config = dict(
    n_layer=10,
    d_model=192,
    n_head=3,
    n_kv_head=3,
    head_dim=64,
    d_mlp=768,
    vocab_size=1413,
    activation='squared_relu',
    norm='rmsnorm',
    norm_place='pre',
    norm_eps=1e-05,
    positions='rope',
    rope_base=10000.0,
    rope_fraction=1.0,
    qk_norm=True,
    attn_scale=0.14,
    bias='none',
    tie_embeddings=False,
    parallel_block=False,
    extras=['capped logits'],
    init='uniform',
    init_std_qkv=0.0276,
    init_std_o=0.0276,
    init_std_up=0.0276,
    init_std_down=0.0,
    optimizer='muon_variant',
    lr=0.0127,
    lr_mult_o=1.3,
    beta1=0.95,
    lr_head=0.00897,
    grad_clip=0.5,
    warmup_steps=125,
    schedule='wsd',
    decay_fraction=0.752,
    decay_shape='exp',
    final_lr_fraction=0.1,
    batch_tokens=65536,
    seq_len=1024,
    doc_mask=True,
    train_tokens=346200000,
    steps=5283,
    dataset='wikipedia_en',
)
Each number is 500 + 40 x the weight over its row's rms, rounded and kept within 0 to 999. Layers, rows and columns count from 0. Numbers have three digits each. The size before them is the row's rms in percent of the matrix's.

# q: layer 6 attention query, 192x192, rms 0.182, rows 47-63, columns 0-191
# k: layer 6 attention key, 192x192, rms 0.182, rows 47-63, columns 0-191
# v: layer 6 attention value, 192x192, rms 0.199, rows 0-18, columns 0-191
# o: layer 6 attention output (transposed), 192x192, rms 0.244, rows 0-18, columns 0-191
q47 106:485438446533465519504523542474565476510517504569494547609482464571448491499499537525500491478488456594485494500497458533459565464484444508437561510454484479490499453478485529588488419492485470502580554506538556594499501536467495488583568531440476502495434475482523477493484471548497577506540543487448458501556450497503628553462503511548489458531508473467518534443455462476531535508497484535459509589444522476466497478521442494517548548436546524476525564526510572464493540465478496449447518537534461478524542450509495533456450563472420501486520488463481539469521570493466529515
k47 102:438496451441422490511528497486471516523487419490535499509471464523533505483545504466483497469496548530439530452518539511523483517504511509537505506510461533522508482502532459498424466528514567471477499510536438540472458452548506449621570543496513521527556567507475516521429450473485544501482521462551517496497478551467531501402526546471534488504459469522488536515502473510461440381547457403477516488505483520482454501439522601486475515526553390505462504560531463525526493547480450473504465458501540436465422517495472467431548512535389513552501431510563538557533490460520571537
q48 097:470569506522496481524546537504451521552564512447476448574494546486561507459481553516488429446560507491455517559542480455474551452465496474511448504432537500477488477509532452498441460531460568553458496490565448502492550547460523475458500485471543460477517542544461497469469472595511531528483511540486519434478495513427430466466491466501479512513582534445466589508553492480449556442456563508530460487480541485501506501522535536558564511503591459481501573485535441501606504612574537519475511433490506512507494535495529528465529475433518490520476438417530458531532511546502462525
k48 097:550538600485551539531469505508516490515510598522479491538518485490586471513449469537484470439432456523559446525491561450531471557482469545479474479496514473507487548518519462503523476456497511461471499501498543496569542568524410535403467490494472453477503504586467448560502512482459536508464514489471502481521428516517524442459533503544488567483499494447454406446502485496478533518533592508489481596525487560546507504476560569500545462443559547551527481417472523550434512494543522479489534509505580501445551507509528557474484477445539396526436542455511489527481465534532487516
q49 101:512580539482427524419490461476556574504487530502433468460495466545486515503493541500455486512475550460525532441530511532530557522515501549543555533546433441466525487543543485531422506422534524489469493450588478484624490491538543537499514480514527413469545574510529542469510536520538521508501476561552523518498531482517480479472540507530498433518533514502534520551493423491529511556543432493507495544437506544466586517475480549455529524491521504544448603498503447461562503534486535442482447461488449515514477523434472528546472429494456484604507531462492597488481507535508553513
k49 111:464526489476544514490523608501501434515491461520449506494479528555527515471475460514518496451400448525474545504559497468572493517489495558538475492496425485548375556515467477432475431502476487538490416456531440565564455506493512514498439497509501386530538526473463479542487506469487462510561454580492492579534461483522438474537534469499451524500497535472548481496555453496505542467495462494456529434518427545486541424477526450477497447525476552461449494526484548577448434526489598448511524548531569470563517521522515529517496518468534486476452514529528489447443477509474492489
q50 104:542497482461438413463405451499503563533509523454582461503470489525525446554514482554497499553473481483557497479498413520492569473490500451540492519451594502456546539500515491521466446485481508593497523472435443416428570504445517485515479396478494511488527461468492478537491532533461551517500492487427488519450492471506475521544552512491515496523534491526467503598508542501456460558532541547487515517576425572498547538446577530542519499504484480494524489446484417548517521537475550509474513416508508488478563494525551384480458572529522491514487470468485458505487539518538515530
k50 106:514452564492560495475487459426497463565485582529527456512502570510471488470438511480451395497536546496617538515542524540494488490528502512505525466504478471379515448495520475520481457459529558478454458504513453436460539512491467589532448398518468535525531462512514488460479504534552481501523497529491541508489444472522506519487503535537438490472515512452544474477504422495468533564464523508599519459459456450550468544546513480549508517513493495477557490446447506451492456518509472608477526474416437572476489532505548499510522462450540497422502451438487491471459491526519547426
q51 101:561484486508522491547507525532428515469483429470445536465447494448484505506502472571541504473493505508543533518495412532469528481465465525500498525480524537530488497554538564518543564519512425442565494415519458471541546490540505528466428527509510425509566421569409423520460536457527488533417476470536477507485535469502547484468464425431560506504475534515520563556478505444546471474515518534530505579549507535452527553525421484508525415539507574506501537510436524506477519472444536513438453487592553477534525509431530424466451523531495457483466487489470491495531531453548511536
k51 115:513485497548446502560504485472489527480424449473525536458471445489449488512537435544446524519465489373528496467447433488516491477424485543510467490512562555513470482578533490524523520495416488533482470404460540500488516519507534478510431537528505462520493449538470458502476488493497456463411531513522550484550479499483548545465496557439642467534460490520531531491545530437495458466522522563481511488558513480451541532515443545504499443539512560503523530568448495564496483500458496574490518448556504549446528430432515438566490579492489495495515493546464449495578523481548479505
q52 102:516481463483559524564499467529516549484539504505482505473550464489502559490552484501561476512466495498505536494442501448467447538456535580499481534517527452507497516566551538506574576521480518475524555513398502485461512458486419484403555458436589431506509504589513480482602539500469539488505491537439504541571482528499539542477519547472527493590480463450525466474522503461516443529538533527461523421480509511468483496511477480496506443547508518494462502520546504505477561544466553465500545515551535448478505465546481440489414411453512422565399472528551494446511487555486465509
k52 118:539450509495496448519498456479478582487502469498502561486546531487488483467561452546496455525478521523459493451558479538509502511520507588494502537433499424486551504583526534493519490508459516532543477491477502506437457508567496538401531542442537412520443505549502438462506494505520508490574521547512428531590443520540430475537507567530488550509505477525450532436517546525563484536534559531475508536471459493435418514535482467518503507575539570466496519602521514592516475485510530405525488512466468499526509409465502533485414549516538499560432483551528513493482527530507461538
q53 098:444483488508516544534526538466396457549456547551460530501491500489428434552461529561508498504481508499523489449476439483447504492514494466525504573518569437443515509470470472481465522475584411551538551523572478583507458413504543510482496465537446479515478539480476471553493498474559459560469530496484534489524499493518456441541551513463487477484524490518500471660505510462494459510479451428531572552518481538468434501568465525531486487534510603490528503536469494590580474506459472471542467486480479452561533505492544483483453497524489499518488476495492496535544574560473453450
k53 120:457476504559482493477505502454467455482456467495519502605485439466405578496453517538454514505547525461508521543564454546422464463479461540468482512488545473428538526568562471503549543517544544496495463511512458497479482547488510444542512488477473440534537539508515471521484495433562496565487600533533547513556470539520506482578493517500558455483538548492553568534521516479476465458499488489503557497531509596435479491554469481475473480583415541476542527478527537499498490441493515450496475503561475451534627474541538489519429514474455444476498531476574528478477525585518456515
q54 105:452534442552504455522510471473508501454551574525482489512511451523555503547532431529526482592453481503523493488481508533458451468562465488446507567471513501516541542513450520547443440427442524510480509531484464498465449533392545479464502560579533486523431458543495546460487493477421502554567430495523454513464496426503481468479432524455434514468505499447457499481454513463551457443506522512499482520447562493442526469592563398477495494501457415487520498483534495469505498511485478447559423483467436449528551420474482539433477523494496500519440501515568492458521487479464514468
k54 122:478477555593487529456558505490513444427546528554492543442493452533506521532474451471532517524491489530499487465517569450415543499502556457558479501518530521529531571548440553484507420476527532499467515448552507532461473542419507481397520508571571473519462469538536496500507475507468462524592462503421458533494547486477499471463436500449453455459521511533495471491432497425519517485453547436535460474503529517415516468580557497490517425544471435511454522512471514508501472527447447471510448510512445478518451456531543523418472495476497446445476523518516506505522442456417504445
q55 113:487469564517387543522489488453585525540429553503475494517510480533454507511471508500519447523511520532503525440503541453557405540537523543500591532542525457531519563550480513457516512532541493554516582563537538509534438491493453397578546524486527529441417520512530508513508444494494553550488442432454533507526497492528551483552488497501450476525484514489473487489512402467471487574448481515414550490526520500472496539549481492511507502565525567502575459542480507507505471504601417495498499480415531517518494433558471526525488437484498494534510495510512489544492579482571515513
k55 117:560522577444405579517529462417588454500471546488495480468440513507564534499523463499515447526474464535514507517464468512524459499566515561468542554486532468552511523534534553489516529527522487592528520578503502548526452476531522432540520503532553513426381514483531474478481435488486595521513510467434507527584516460572495502478519516507492526480518461507457511554464506460512548487463478486431610561486507524479499525546573545465495482499497541524522491487430507505524564462481403462526502498463559517507506436530498524480440404464475487559522490531506489498467498503548484551
q56 106:500530495498472514558467526485478555544450456509513565543447547492582547537507497521479554431526497546460450474527609505503501480444442505497471505488481506504464424571572526505480517483495478513461423432496545543464484447522453443483435546535516525564489571492477476529500549493530497497498492527503541582502467493449491493438476534537559538483531551535560481550521510448565478475456499487495499483600482480506514510488498423498537577597542486505484436492503487493496451490462422513481521511438490506529453537444489487399446528486488525445504445461518400501601513455502529431
k56 116:490544523496509488499464459527520526531395533563438475529437457510573499460575447482493498410535531544469471492510492517339549457467446455471533493477515484459524481583555477552534496509520431528463465483491533534494487463539484469481450562519541568566487533557481496523438506504536509525509489473471483516491515494446456553451506545526519484484530503537436506517493526423584502478465551557462506490524541459478530485505491477562508616554489491499480476502513485432472508521466482515550474592544446507517542455479463476438483551526474546472471434477512455511591541453557520459
q57 121:455559545476578490425513493470477548525524519513398567471478510513473454419502434523551511531456515481477431413549530481551570558511456549555521502509524551509476537477523514538538546519469462503485527565482481472510529504509521518527512462515535530476530558530451510505515477522520567539501507449455511413548515476501461519546457581447549563517532475489503496500554505472461483533445494531497496458486586531562545540510513419498512604581520522437467567526481467471547531549569473488583515537516598520522520470498511457547546496535505538564525542522485535485477490503589530541
k57 120:491533544439532482392522505473464520468553477482471551523518530539439525452443537488491478491477544406537467480524518458564497543474511555568505502503483531427497518501525508467549577534544456501416444566507414457521543539526506556561506478515531490490513527523531446485548476488431543481542563507468512518450456504589456545521534501454561591495552459476483458502544539494521448527525514462531495523482453501568583551473549493503519496551461542466462565529510470462483499483521498515557459507507586502542484562484473478516542516466538511522455574524404584531506487505583535466
q58 114:530496442539456499499503443464508491474575437508554434524451430521507497497497508531464504478518532468527543549490497612397573485556529477413539538520541455549535398451495546492501458471470479525585542506482451566566561548446499526508550443476475502482454556478544455472476535517470573480461568483471514480488503473463543507490549548533479430556495433492488415516488493462537574546481498513559530496437487541468460496489488510568487512536491450529559458474505477473607503528564513471468526528467469589506505479530513562435545485477485524506475518480477508470505528553499537515
k58 125:596495476562472460541520416468485524501540415534589476524443456468462488539453506546532567474511504462557564520478534538481536504511485536524480562532509456497635418440508536486476558488501482517508548486447493568517509518482498580493512482498526497447538564498565509476501565509529619462487563471457429484504463489470550490446587500511491534562480433498517443527464478516569558515517543504501502530490488578444508512451531507554437514497512510557537515473444522436569504473526490455511490517522459549526470523487503513480537536516458498519537566465458485463534507550496539567
q59 119:516464559520591531504520444427532435498541582571463538553567498548503507472508509568560509540445495505480573482529511483536447562495476525479511471547482512489484468431480482524540490486425510551562507474516456476456515508532464556548493490494557619549532502495513498471491539478534530493513549476514495518506484460403543540479492548599473570510545531438523462505519536435440490521452523527478513525447539476553466476566487520459497519494523525554496415512515486548466456431516538509489580542504527510507530381526478584496453535524495435452513428501537472529538539520477509476
k59 120:539502512538515572555538437440460490460513524557449599469541509578483477444531499519525514542505480453434498518459417513470509563493482529473513437546523552495418555484522449513508440496458512478551494517566531456496538506484500496548528513436493524432507557536440491448508523540480489492501527463472476476492468459456498519512475476557415474497565485451545435549521510576452479466487486464447517506482571522482507464491514552458502506411550537500451481497550496533463443488511534478491572539564521479489453409559454626507486513511429446485531467546461403534528496476463498507
q60 104:482549458542502508487457463490477496510414516485462569449618477494533509462540528423507461532450461503530470462518488532506459482432427453428483474517459447554467574532498518469496569503444479546493535466477490525458514498476534541520533460541438460435638477495581453524554509497477513488558454431449500535478480489495520518516459529486498537496437501460515469532441515444519494465571469490432454488538468425529540464482530519435550426466506490527484545504421465546460504466495561488477533466555471502427495472485490461469552508578538538441511550557492516514509431487527540495
k60 133:465526471535494473500463461415536462453482513480516524475548465550481535447472507455460469538534472474525506437481456502561462493422434459415525492473414442504559528537556481514524480498482497479511482445503504497465456495493559524504503521491460468415551494488575475473552500492502512516632499502473561513495437517517448449576426604452522553456462498500494463499485516464540507476585490481425510529503451457508567473496516495446464442482460545476467526506475503495484580452494506472516578482504489497467577503437483429588569544548502495511430519516458521542486433483522543451
q61 104:476534433533443453485542513512525563452470516504526437544515560549518528547440531564564517513528486564642503509456479571505497467528508509487473473539534429478488515541505486503369433527550474421531540547500512514525493497502554541481502490425483521447568499519523511479504495527517530494601526521549513527502422527523463503527478485517481470487485496484436474549459521454498491513553538486497584530522496566472530512531547527511488462509552489544472595447482430436584468528536499511424440456527490510561501448524459530416522487521466495461513578494487515507482574513476506462
k61 116:513569454534440420487515491552500552475466462541536403544496555488512478566504576507518550549460454516573477588448476494530498495509473547497442564529565468542539496479467481543345462504547447484575613534482470523557532568447526541512532490443494555526524505476520433473498467555547537524549528521464506465554456471491464483528492494520539495499533446496476465541466515478495502481526506510478521520510514547439498553509592490502537493524554462562485488519440465442579471520535468512495445489511534497460487428483514494451464517529514478483570506529510515490512603491489530531
q62 114:536490522481479462515480542460462481495527488518543503477503481506515512495532447495521483563453507500528454469502487420483531538492445551455470474526585523487519536545495480415572556522539535503559513551462429449495440493497595483497486483493462500493581480498525458466465501512423445504460485502407558486555510538554521525475483463555569524526412475561506501539464574497457580478463542499551451568531418449496456477518577507520532415541474514500473470514522456528483504458607487548559482505483486554552589489494542476587518488448518546561522539464544528500510560506501552490
k62 118:517557440495507491463463496451472496583539489552520575491464468528493518482569426498592454530524480511445471438469451453428544564441461516487506498512542495513483555585495532491584520490562511447553533515437498526497512468549621511500511572503546454486489457528481504433551535537484421519462460558417590475525472504533533468531407494504446473520465447537507496537539502488471570490519516559497550539503413481489486477495555486466530492521450523489460522463517465519509492518549538544523488473497472516504545491552520457592521485504557483623473494499506501529503527455471516518
q63 109:479496488486535481522512538487471535467492530483511483536429448495463477523522468511474481489541511541493511544450394461526500485464477450484488468496465546559537561520531428549431484521498521498488517504501493441540468430506512523551436462607439481541549497539477504511513597496465494541448497516565495537563499508501502499492481427464510484423458517472489562541491541432530482472457494494588486593486526441584430486532491512495470493453504480528555559578446469453477541541410480518477520475525531407453425467473463502538521542518582539500534526461472475439487549571478572451
k63 117:517507564491584458499485479569575574537492522533597444554504454544497461448481450523460515528530523524500520473546450501554554443496491504473462493503455469486597516469511466514454466551525507472456499560529443499501551428563472547502508534602521516501504489469493450461470569524451519479519510523478459450543404508505542480535510487499450497406494514449482565537492552480512563489510509494557483490527536483568466483551465440528500526543479516476526632525443522446496508512381495531459514523470511459485459536464477500542511537459521589527538533490465485485433473497501567480
v0 110:517471448499470435499496425566503494524473486461542502485571553525476498450486513538494420505523449488436465511475512451486552534526524501514495543491518569488452540456616514467551481519508457448490508464482469461449477526507514530524481417517565497542517512507456597561550471466508483488454515525512543501466530495534550538532462589453594465525470423546490508563546469496543436467541466489539530466541513490505565505518513509485529554488433449535415525507479405516505544523594507452477511507493493521568510437483467526529535500468498478494479579553456432473496595572554467492
o0 109:516534493530470546531523521446517479486442504550469471446512489486494544575553529474460574421486521464486498531530448555498478475507463560514543526528499497492492511501497483479444538494398581521492481435513521567534524524532509475531530478502440519555456477526521496445513564470533477496552466518517465440469558504448481531523465482521452506539540560417464566483500532577468499494418527538462441494438528526464421439529520501512448514546455508532579457510610554475513475451460541473512478488453399443484507485505458493525496531581507541534545438492552586555447458470433526504
v1 095:459445404519556576514464529458577433490441499493522534562508529527484504501477460511558495492471540514475483436505469457461454502435504517451443509469527477526437508465594501430490535530520482469565467541544526529507490451554419507540491513557482520524412536529604461500451482496496581470526444529499498433537526501572504520439521516475494465545413498536486459507516434514467483543526523508480476543463575471445437475514530422553502561544515450463463499495491532482493505530492428453525541495510542523464499553567472519526489481514462468562522488503497516580484382477469473475
o1 105:610542495542433502372514503559468511467545521526530468452511548564516496498482493414487491500513465522518515427453495529506609533464507481536522466533488496467513442508435520474524469521488467541471511528467533525501549489417533558468572477430496446456542471465441560475544472437484480514467446485490507473508530536481506515515438560489519473476544475482531450526470570432513468498477478540550493452558488535495520441535439539481518538465564547542487542470466508551437556499450550512481432459476453443523473527548510461558474457512519561507425548542482488495538603505519550532
v2 111:488511499566514458521550456496475512544537450509423443469520556517506454479464479474540543461439572447430569500601503497471581507551453472524548537536526509498464472543491461452526476437490516500470575472552522509399434538473524530449557545491531516513556517579518452468511417460487519453438524499489527410487461523501474539494493530481470551517465568550504514445504498515452526500545548514428503532501501504429568478468487491495546507526505499548412600478570475539510453461494493433500589495496528448508543500465506499535475580531530494538461557502507489512483449541472514544
o2 107:463535547461515513492501490507512512477406443478540503514425520470463554498514493483418447462584502556516466520457500506499470503460552544471515420445491562518487470519528514546494464508504535478474448473506474495575527550501550471557539440492515482467517489450460541501419527543549486527469455505483486491518470488488562457474484500476518451490530519463478542474433563461552453527511489528576530556487538539537422560501486533559457540497419510544586445528425515459464521497472489520503486453530548617522459421542524577499501439504529542554586430500473434479448531426508465509
v3 110:494498512546486501505537535466528561497463495507502451423488477557506523480526539459462508518458474486548520501507582506456529506449531558510477484528487535497533494539481535448513439511524501460483487537473535466518538483480470445546515445507513453430477543570490482572468504458492420498563534535578484502480503451433479457484542523428562505498433544440478464524513490536468537435452554479462431501574471550514565530489569469451474446521556464488493557437556454452536422484495500453465507455464594606594504511569422506513466517517513520490496558528484527446598466544505464521
o3 105:433418417486454498492460511517459487518546516489463567584521552425484494485498556536550511437499532475453474493512434497543531474521491472479546522446490527445394482453536482516564540455519591559533529457512428492467480531481538559508508548558445558545541450427565485461453531469521477436463493509471484470475454477586523555472494479587484518468501425489529506502470475467542520478522480507517465565444507474544437460554476479492544505501486528514546544492454537554483550464518552614551505505521480457476565508503543490518542534489526544479531439448484466554478495552457522480
v4 105:492513505488527538487425549433457492504566494485492487559541584501463461416533494529535516500465454453490515588533574542520430514471497483499544508478465467462455535497530527454518435515538521484546419506423489531463519424459566434539583496560427489492506540470545565523496518442491500477549559546524505464447482467492518508456489541533563484468524448472556500450534529561525538519528478526501467420466504512579494493518506439535516484511479565573452539523505432526485428544442549571526510523487510464550526437559494488454550557478506460503445550494493474420483438519540492520
o4 100:531509471561423426541511495517495437455482481513472492477455519474472517575506571436491483465483551465527497439540525537523520456482480520477493456505514524490499471476519489502461577526493492514430510511515477544580532603570503546426475579474490470455517394558532451490481480509467445514413443524521519552454486490503503441511459446420524480504375476510513499538482459520486467505509551507507472575564453498484471434549505490450514476467490452456546442463488533481491565466571450466459443465518503474515467553447505461497555455499456527460543446466508501551520517502530528393
v5 118:521485508466569494479497475490506499462458484430546493533430540427454463445493494499481553531464454465467549578528513541566476458451560496536534509492475554493559505567539388444532500567465516527476492510522536481465515459526448503612539489442505562504469563530495532501516577527470508428516486550555447491541468396443440526474482511467543504493514496429534430528501486521544447468520416519540545456432566509601507534555495456461499510514535516533452535453509443452498528557497539500486523509539547464492523523473498515504552519478489529589487532479574471530457501477472474504
o5 112:488503517515468445529522508515401511500517542564453433487498524510540577533513490477441500485540570546566409446534532553453554544456443556502491511529557422448557503441474563476461512445549479489513567478496480575545511518535556458465512507487459457506546438472565441562453465506539515546509495495436548516505486548480558507420482549546514508475499495586501581442496517535519449483478534472456434500515519528415559481540511469497518461517479513485550540491464522548505507417503472501495546481515454559444517453492547500553482469548505449500467480554459536527602498487496533470
v6 109:478512508581462533511454469487496482492439518354455541491491497532498448519502571602430539437490535527481458468490465434442482521521460502453470515500491508523577538494497474476488415439550426500544528476568451481436521504505485484482484549454464514536507521526522500461486420484473485481559459488521446417487550497436504486524569556490498502471510545436510511525559475539562446480512530493422518505523507520505517477470511498526508510455392384594496504487451475503524522492492570542475467534531451456507435455517528525473410499542535473475483496492444515479495543481443522537
o6 109:493493446413500460497456499478527532554486482592538476478474540423396509458474447497543474511536501486438516484476482559568520534473466548540500546496513529479399568502533489484509566570467573493486457485401513534555521493504529499522535474530498453522549529500450578462574493559553436556463557568432542561561512501498536514536496475482451497543494451577508498570489537482450515486497460512599447518515476494483526461469517544517536521523552579432514474454495481516562498525481413490579496489548531533485505490438501500558547508474440506546551520517511501530499497495532497500
v7 113:493484494505481506588458515530440434546483510458513489508469448486429505590524514468496513478501543532492430452425455529446478520460500513475558506506567462509514511492505487471489489487402540480557562497564501483510517475478517454462495485513468469477426508526539516396503459452475443457584505561553432543544536569488498506559505552527565492404411450537501586525470521481457510532519489495512463422505433526510500432433467499449485481489454511496431500500495506525493436485497519460491524545446478516461457483441473551480472505515438399519416531498531517481596506535491496487
o7 104:533492495519536480495472521540472566488543397454506555471503556470495525509451427514515518533452511498518468564523446474508530582443498513557509451542534525526571549517449467444504520570526509575481557536468440465478432499531475419523505432481466556507534489450490512578505437480490465541474522486526551508528573537510505480522466434507501513569514523527463424633493516506496464517412576484485530510501513521582504540509497512513492452557544522555524444478503477498497531543478512492614467466511523447534555499496539388569497509522520533515523485523487464514439456525533492453
v8 107:509500474498489586548554481463492540494589480441472493476568535424441464533527433513502461548488456483572512486581466472561547531490445402522511498531527478466467537526481444517466467465540528570506508488462497459460496499466515389533501535506509519497562512515482502515580577478512469430528503447485549514447473509527428516481558575506496453527514473554493450565493539433505520530451463515476514441442497466535512447511507449507507511548524501539486442457449563491501527514465545556505564604453436511526543505557453504417537493437459524520448538472466506454514502439487519494
o8 105:468452528552505500558514561519521469475433562531490456489472393531589508546487458513471478486496566483442523490460500483489512476522582558604545443475437530537528496462467542547521533556467521435495503526515463575552488513538463568475479533476580514495421488468506490518469403529475533511458498546551481491600518515487574573565494446483463528467508445483493501452494516534526485505462521477575457530520516496470476459470530542450447471494504524467502472520588468526530488513519429436511469414455564519512464533489569535511473530527562470458556444509519523538525526497539533470
v9 108:507473452467460522456572475480536546497470536399459469530533569496527487441557490501433508561528473483490485520415494459519495521489479478535537450487474486529474498504463505431503501433461517449526489500446504467436510523464439548497497510471553524470547495451458525439492497432518515556464562457552561472527398529521589427607467525433434493537454536543468509553544533536484489598469522490523491545442466483521506440563508490479521488453462505543498562481534500461559526507477533476571473464449515460496458477396508502456522487518509472450540515434542525504504437536517431519
o9 100:472517538492501477562539542528469445492541425566492536442454559509506543522476527506518437471561558520424547487540485479502496498537522480540506598546478529479522442513508488490457527552514455560565538493533493514612565470557532401481491487568555479529413588549535483554429496565524464501477432482473418493500564472527446508444483415529477422455548469470501455480490504519528532437493534465570547525518552456477472529540474469528487552572509502491517468559519486444510453518507550544491550534449501473551509550474486559488509524475522522485504491521484480445488559463490510470
v10 109:480494483515519566532441511492500441502530487562477508532519541516517553525582508520465497403522477484515547479522513524504519479526469498484470479447410475533483469430497485545589457574463480511470533442482556484536508401411437470495518502493490485530494478571423520487460552513488458506461527481538487454554468487477573513495451560538504498524518554426537530472615421481547464481407437448505488515514551494496460437469499514533483509499504493502472497473504415533514487580497494505474529564625529469478473508505460570542523516420473505497411479471504523517549509511570490483
o10 110:518545504492526467482508534487526497543472595472537479512509471522484481565462426454505500579433502502490493489493491450589478470512520499516504499523503494437481532487467461465409540486592479456498502577511458497500487550575549531588566551493474465528510487468586502484521511501501572482499409542473443484522506532557505464500434487461458504496528476544458476493498514493393395501587528587464535500477467473541558527618477430483532495533476491546515474524453572484531509510456507474505481454430485483507456526496537444467528463521469545535560517538469522514409480476496565521
v11 120:487529507495469521522560504499490496396543513501478539464544539518568556428511480568497482507473463469579521484428490555502480471518452515590500480486515491540494486493408496430444470471444502434416467534441562561421513484534536495499446505539561507544563560481552468552562484458447529543606497458444524532534532511450493518510494467450504496546518479547507511538443490442500562368493548420464527499421496515504484466524513506526465482539554518424543511545505525453494478531436482523460493537470508457485524475524502445469499546461426435492483521452500483535523501496495509484
o11 118:531496476468535483472549517523456444608451523519485585495447553546495462528470546527527481483482549517518486489520533395453509510528568460465454521488499550480478545436513578538533546502548490555585507509475428488476524511541447586477535513423494453405511466493484464510489513523537454539447465525493450408452531475502511526524521471508494454439473481540559504495526514552509558590460497554545491536573519475498497574418479516568513505563478514507456502500521510557485497506535486457449470480461553527519508570519546573560501529562586498450516500492545482534494489554524461545
v12 114:551497553482510499454498546461480493472547513471454472510519447560425489480510506509547508542466465619544483532481554504469459517538488483511465520452511487537490475456472492449474454438461428497475508486547510445467530492438496547468530522531576548563466559567441543425499509479479488466501450478486484558509476516530547466453522591611526425499469463482558476431512475437538555497486510529500502501457513498490523457496521515523482468502542431567476519463512435553473549470529507546451499482513533523474500547552545514446431399529510478485522598489547403498395521473504469472
o12 103:569548424506505499505503456580526568560505524542444507467480607464603510474480506495510492445504445451444450485514548474486563466516464493481489456498522515456471573501466515511445509579564473548511462525475564553547493519485443456480437534527462497481515473472569507485581502539528498495543452538537477493547462473546543508542507427508441552532543528485511506560489520475504533502512458479488543511552493516546508532461478474484492503529486530495468436529450596462525440485560490469572469597466528526483512418477518505504574539452478482535541400454501508503584466474558482551
v13 116:479574518461500532602489425586571452499423515494431463495505535472485506542507464499546464581552482440596581497475467544510487509495496559520532497508496468442411474523468510562432513435523526519487461527435491541524478534490524473515556448469488445529499486493559492514495547536539580488465514457539475538477495522554501583542487502513465475486546485493506458579479441505520473545504382548554485519514448568504491488494540500531482530539527520536465518532494522436501511521489442478451446506499480466545477443497488472479474487539521456577536542475426483480374487502470500449
o13 113:540519535604566499490458533468458469414519421478520539475512522500562451471530475485502522519532529554460480467502542460528541528544486469512488523457459531523494504536488510452580547554445542426533547427514595495437499487487474457457443524574499531449447503584422511459490443465514386469487489483455507480531529505454467443501428553476460517487494492548496503384543510515482509455516589470456499511494576411537486458550464474539482511469494506519522542485505533553449491548517525476521510499451509487450530504449505494493500468553508457492473445502530521474591429443532484487
v14 121:490625450535516429469493477488511510500524446484489443533483531453534525511490431459497554537465473475540493488557568539520522573470466493515470480461471514455498501529496497497456458506479561516549510506557550511571488487540454490562470542453494532446525451494577452541548524513492556530487457406443478558521506527543543525438488529510526492504469410480463492497487414467508502520535570482518544549548491440572494520503409454354511537578543482475510498522534448474490494463417472505446453492413487501482528486535516436470509466484519434470531441474492496515549540479510448502
o14 120:480472582450557510521554552494492474520525569537570434509502545489470486523529523485453471487416526550487514598532487497509475449457568522468481507527501448530552432480507497477556472535498476482501483549504519503442531579433525503448592492488594537452378475491535474531446449423494443471520512578518499458503455443468443527519497449491523485455548534509512444476472506525490472471511392518477411466516541538475481464489503502568552533460547502554490563509469527544427458484574542462510531485552546513469498498482497523495538467516492481532451537532480520519573448505544503450
v15 105:543492544518522470524408423467537515522567445467534449458500520487475404480546578511509470457534489463468486522516490531551425492501432524471480507580528469459476550560475471475487482517549499479512534534424527544507535584520580506491556528531533523549539541550466527527561458535529461479472514519486538524501484550458489486505475513477553533489564483484474488558474496532556529570535485437525423543500460483485454538567515480539532553483444540485492544453427463559571559541473463510451507486521534437529485520469481510488565452473444481447562443469491487585609492531537544513
o15 101:479580550521481503468501537443494491471469456556530403540547509514483482468441485435479509479458488519379522539545536499503503528519485542519482487428465497515532492481625468598522510492491508519436488496519466507564532413478527468567543537485520478491457541519531496455462517467535516511492496486508475506449468463502529480522527492552488425497454502495539456517625482546528447476389535505422510486565490464532550491410447575541506454483489476454517436497573522526510483454481503480560522526510510496487481526508516481555486620514505437490520512446517533491426524464544475468
v16 097:515513460475521494504498546462504456515522445505479527525509419502441472560533386547504495534526544518440535473512505488518504478472487548558495500529526544464555475498557475412532562498495557546446491510518528511466499529494529459471508590504439608475451537513527544555474473473504577503451551492499543515474483532484508514459567447528534533590481511517517453465499546529497436451499502476511465530543443605484505507501500481499554485575485585500558482513542512585516494464481544468497514458479524499493389519446572541480422510521525431540430521486468403507551538570491470491
o16 101:443569516500621509493561489514495476452487535472515514414470502493530513568514598535476534478479466558516490530451482516518511558495535430545544486536496539519507482471469502548491456540511547484450540453462445564499482496541487517517442408493528446466595498510491478476544531473441422490593453583509469514470541490550498482514484490476503492448490535534450563503559478452504452527525464443473520460470538441553530528463530538510456460394525484466499586475497422475446554540534537526525481536534442538446544531544457470482543503545517559435537462519506541526542536496512534481
v17 101:485467480517465462563537517444481472504451507547519521505462524530503456553531488498613546507510497483484500561540472604510479520549537540456487480519520453493388499483476516492472492457466549518443473502542443510519525521516535475485446491505400517556518545478515500554552613489506509478483467440418510506448511514529501490532491520534552532478486438451504511475499435616494455563402471517520449579483487505533497438570506543472474474498509499536491498554503499537627558426567494435452429553489514524522542507500481467504532496544504467498475415517532478541489517482447479475
o17 102:581523477499532452504499512507580475482581422470496439548600468477510527445521478489373483494529480556458482546462515446525486504478524407517528458474462507535555525476526469577517498540478485474461500447495539538561459503514498517574484541470520539491524427526480556442471481487496462573517546558533552499499473512489439454483543521459482513548419539542485468467534517493509552410586521477531486450509546462508429493542401455575522511492511478459514494433518437472498461476454500514454502531481543504466484486416519514501495528512558506460504538504475521433544471521596538505
v18 103:531449527522545497505461612541549574477492541453555544511442503472498527531489510487470498489506583505527472541538445517505491535424493479487616491465514422504545453535467472452513454502436524538536536481418511528446522483590482504447498523480448452491502540546536553533488525545513493550526475521541539480455504475464480509463479486534520515601521465448499522480546521532591492571459540507575499502522477491536558541509566472541459465474443514510498515443483465499554521518493461381486551532493477487559432477581531559504475465407498499531550450525437517490508514483452511444
o18 098:450547485384507508511563462465445495472503488467472516495490529478478509523503467547554465469493469494496548470549518566565537546543486488557478505521406573502418512429504487553434523392511477505456453456509524481560455602457553446518501497553502509524530482458520533569546503486458508492495522558497523474594511481528528462526519521461483503462430455529502513535566460511473472457449460445427477545506481482508518476551495468417453468533544511521462508506521538531440471466449552544516470591449547449469512555400478461494484522560495514437463500540556493512504467535550495485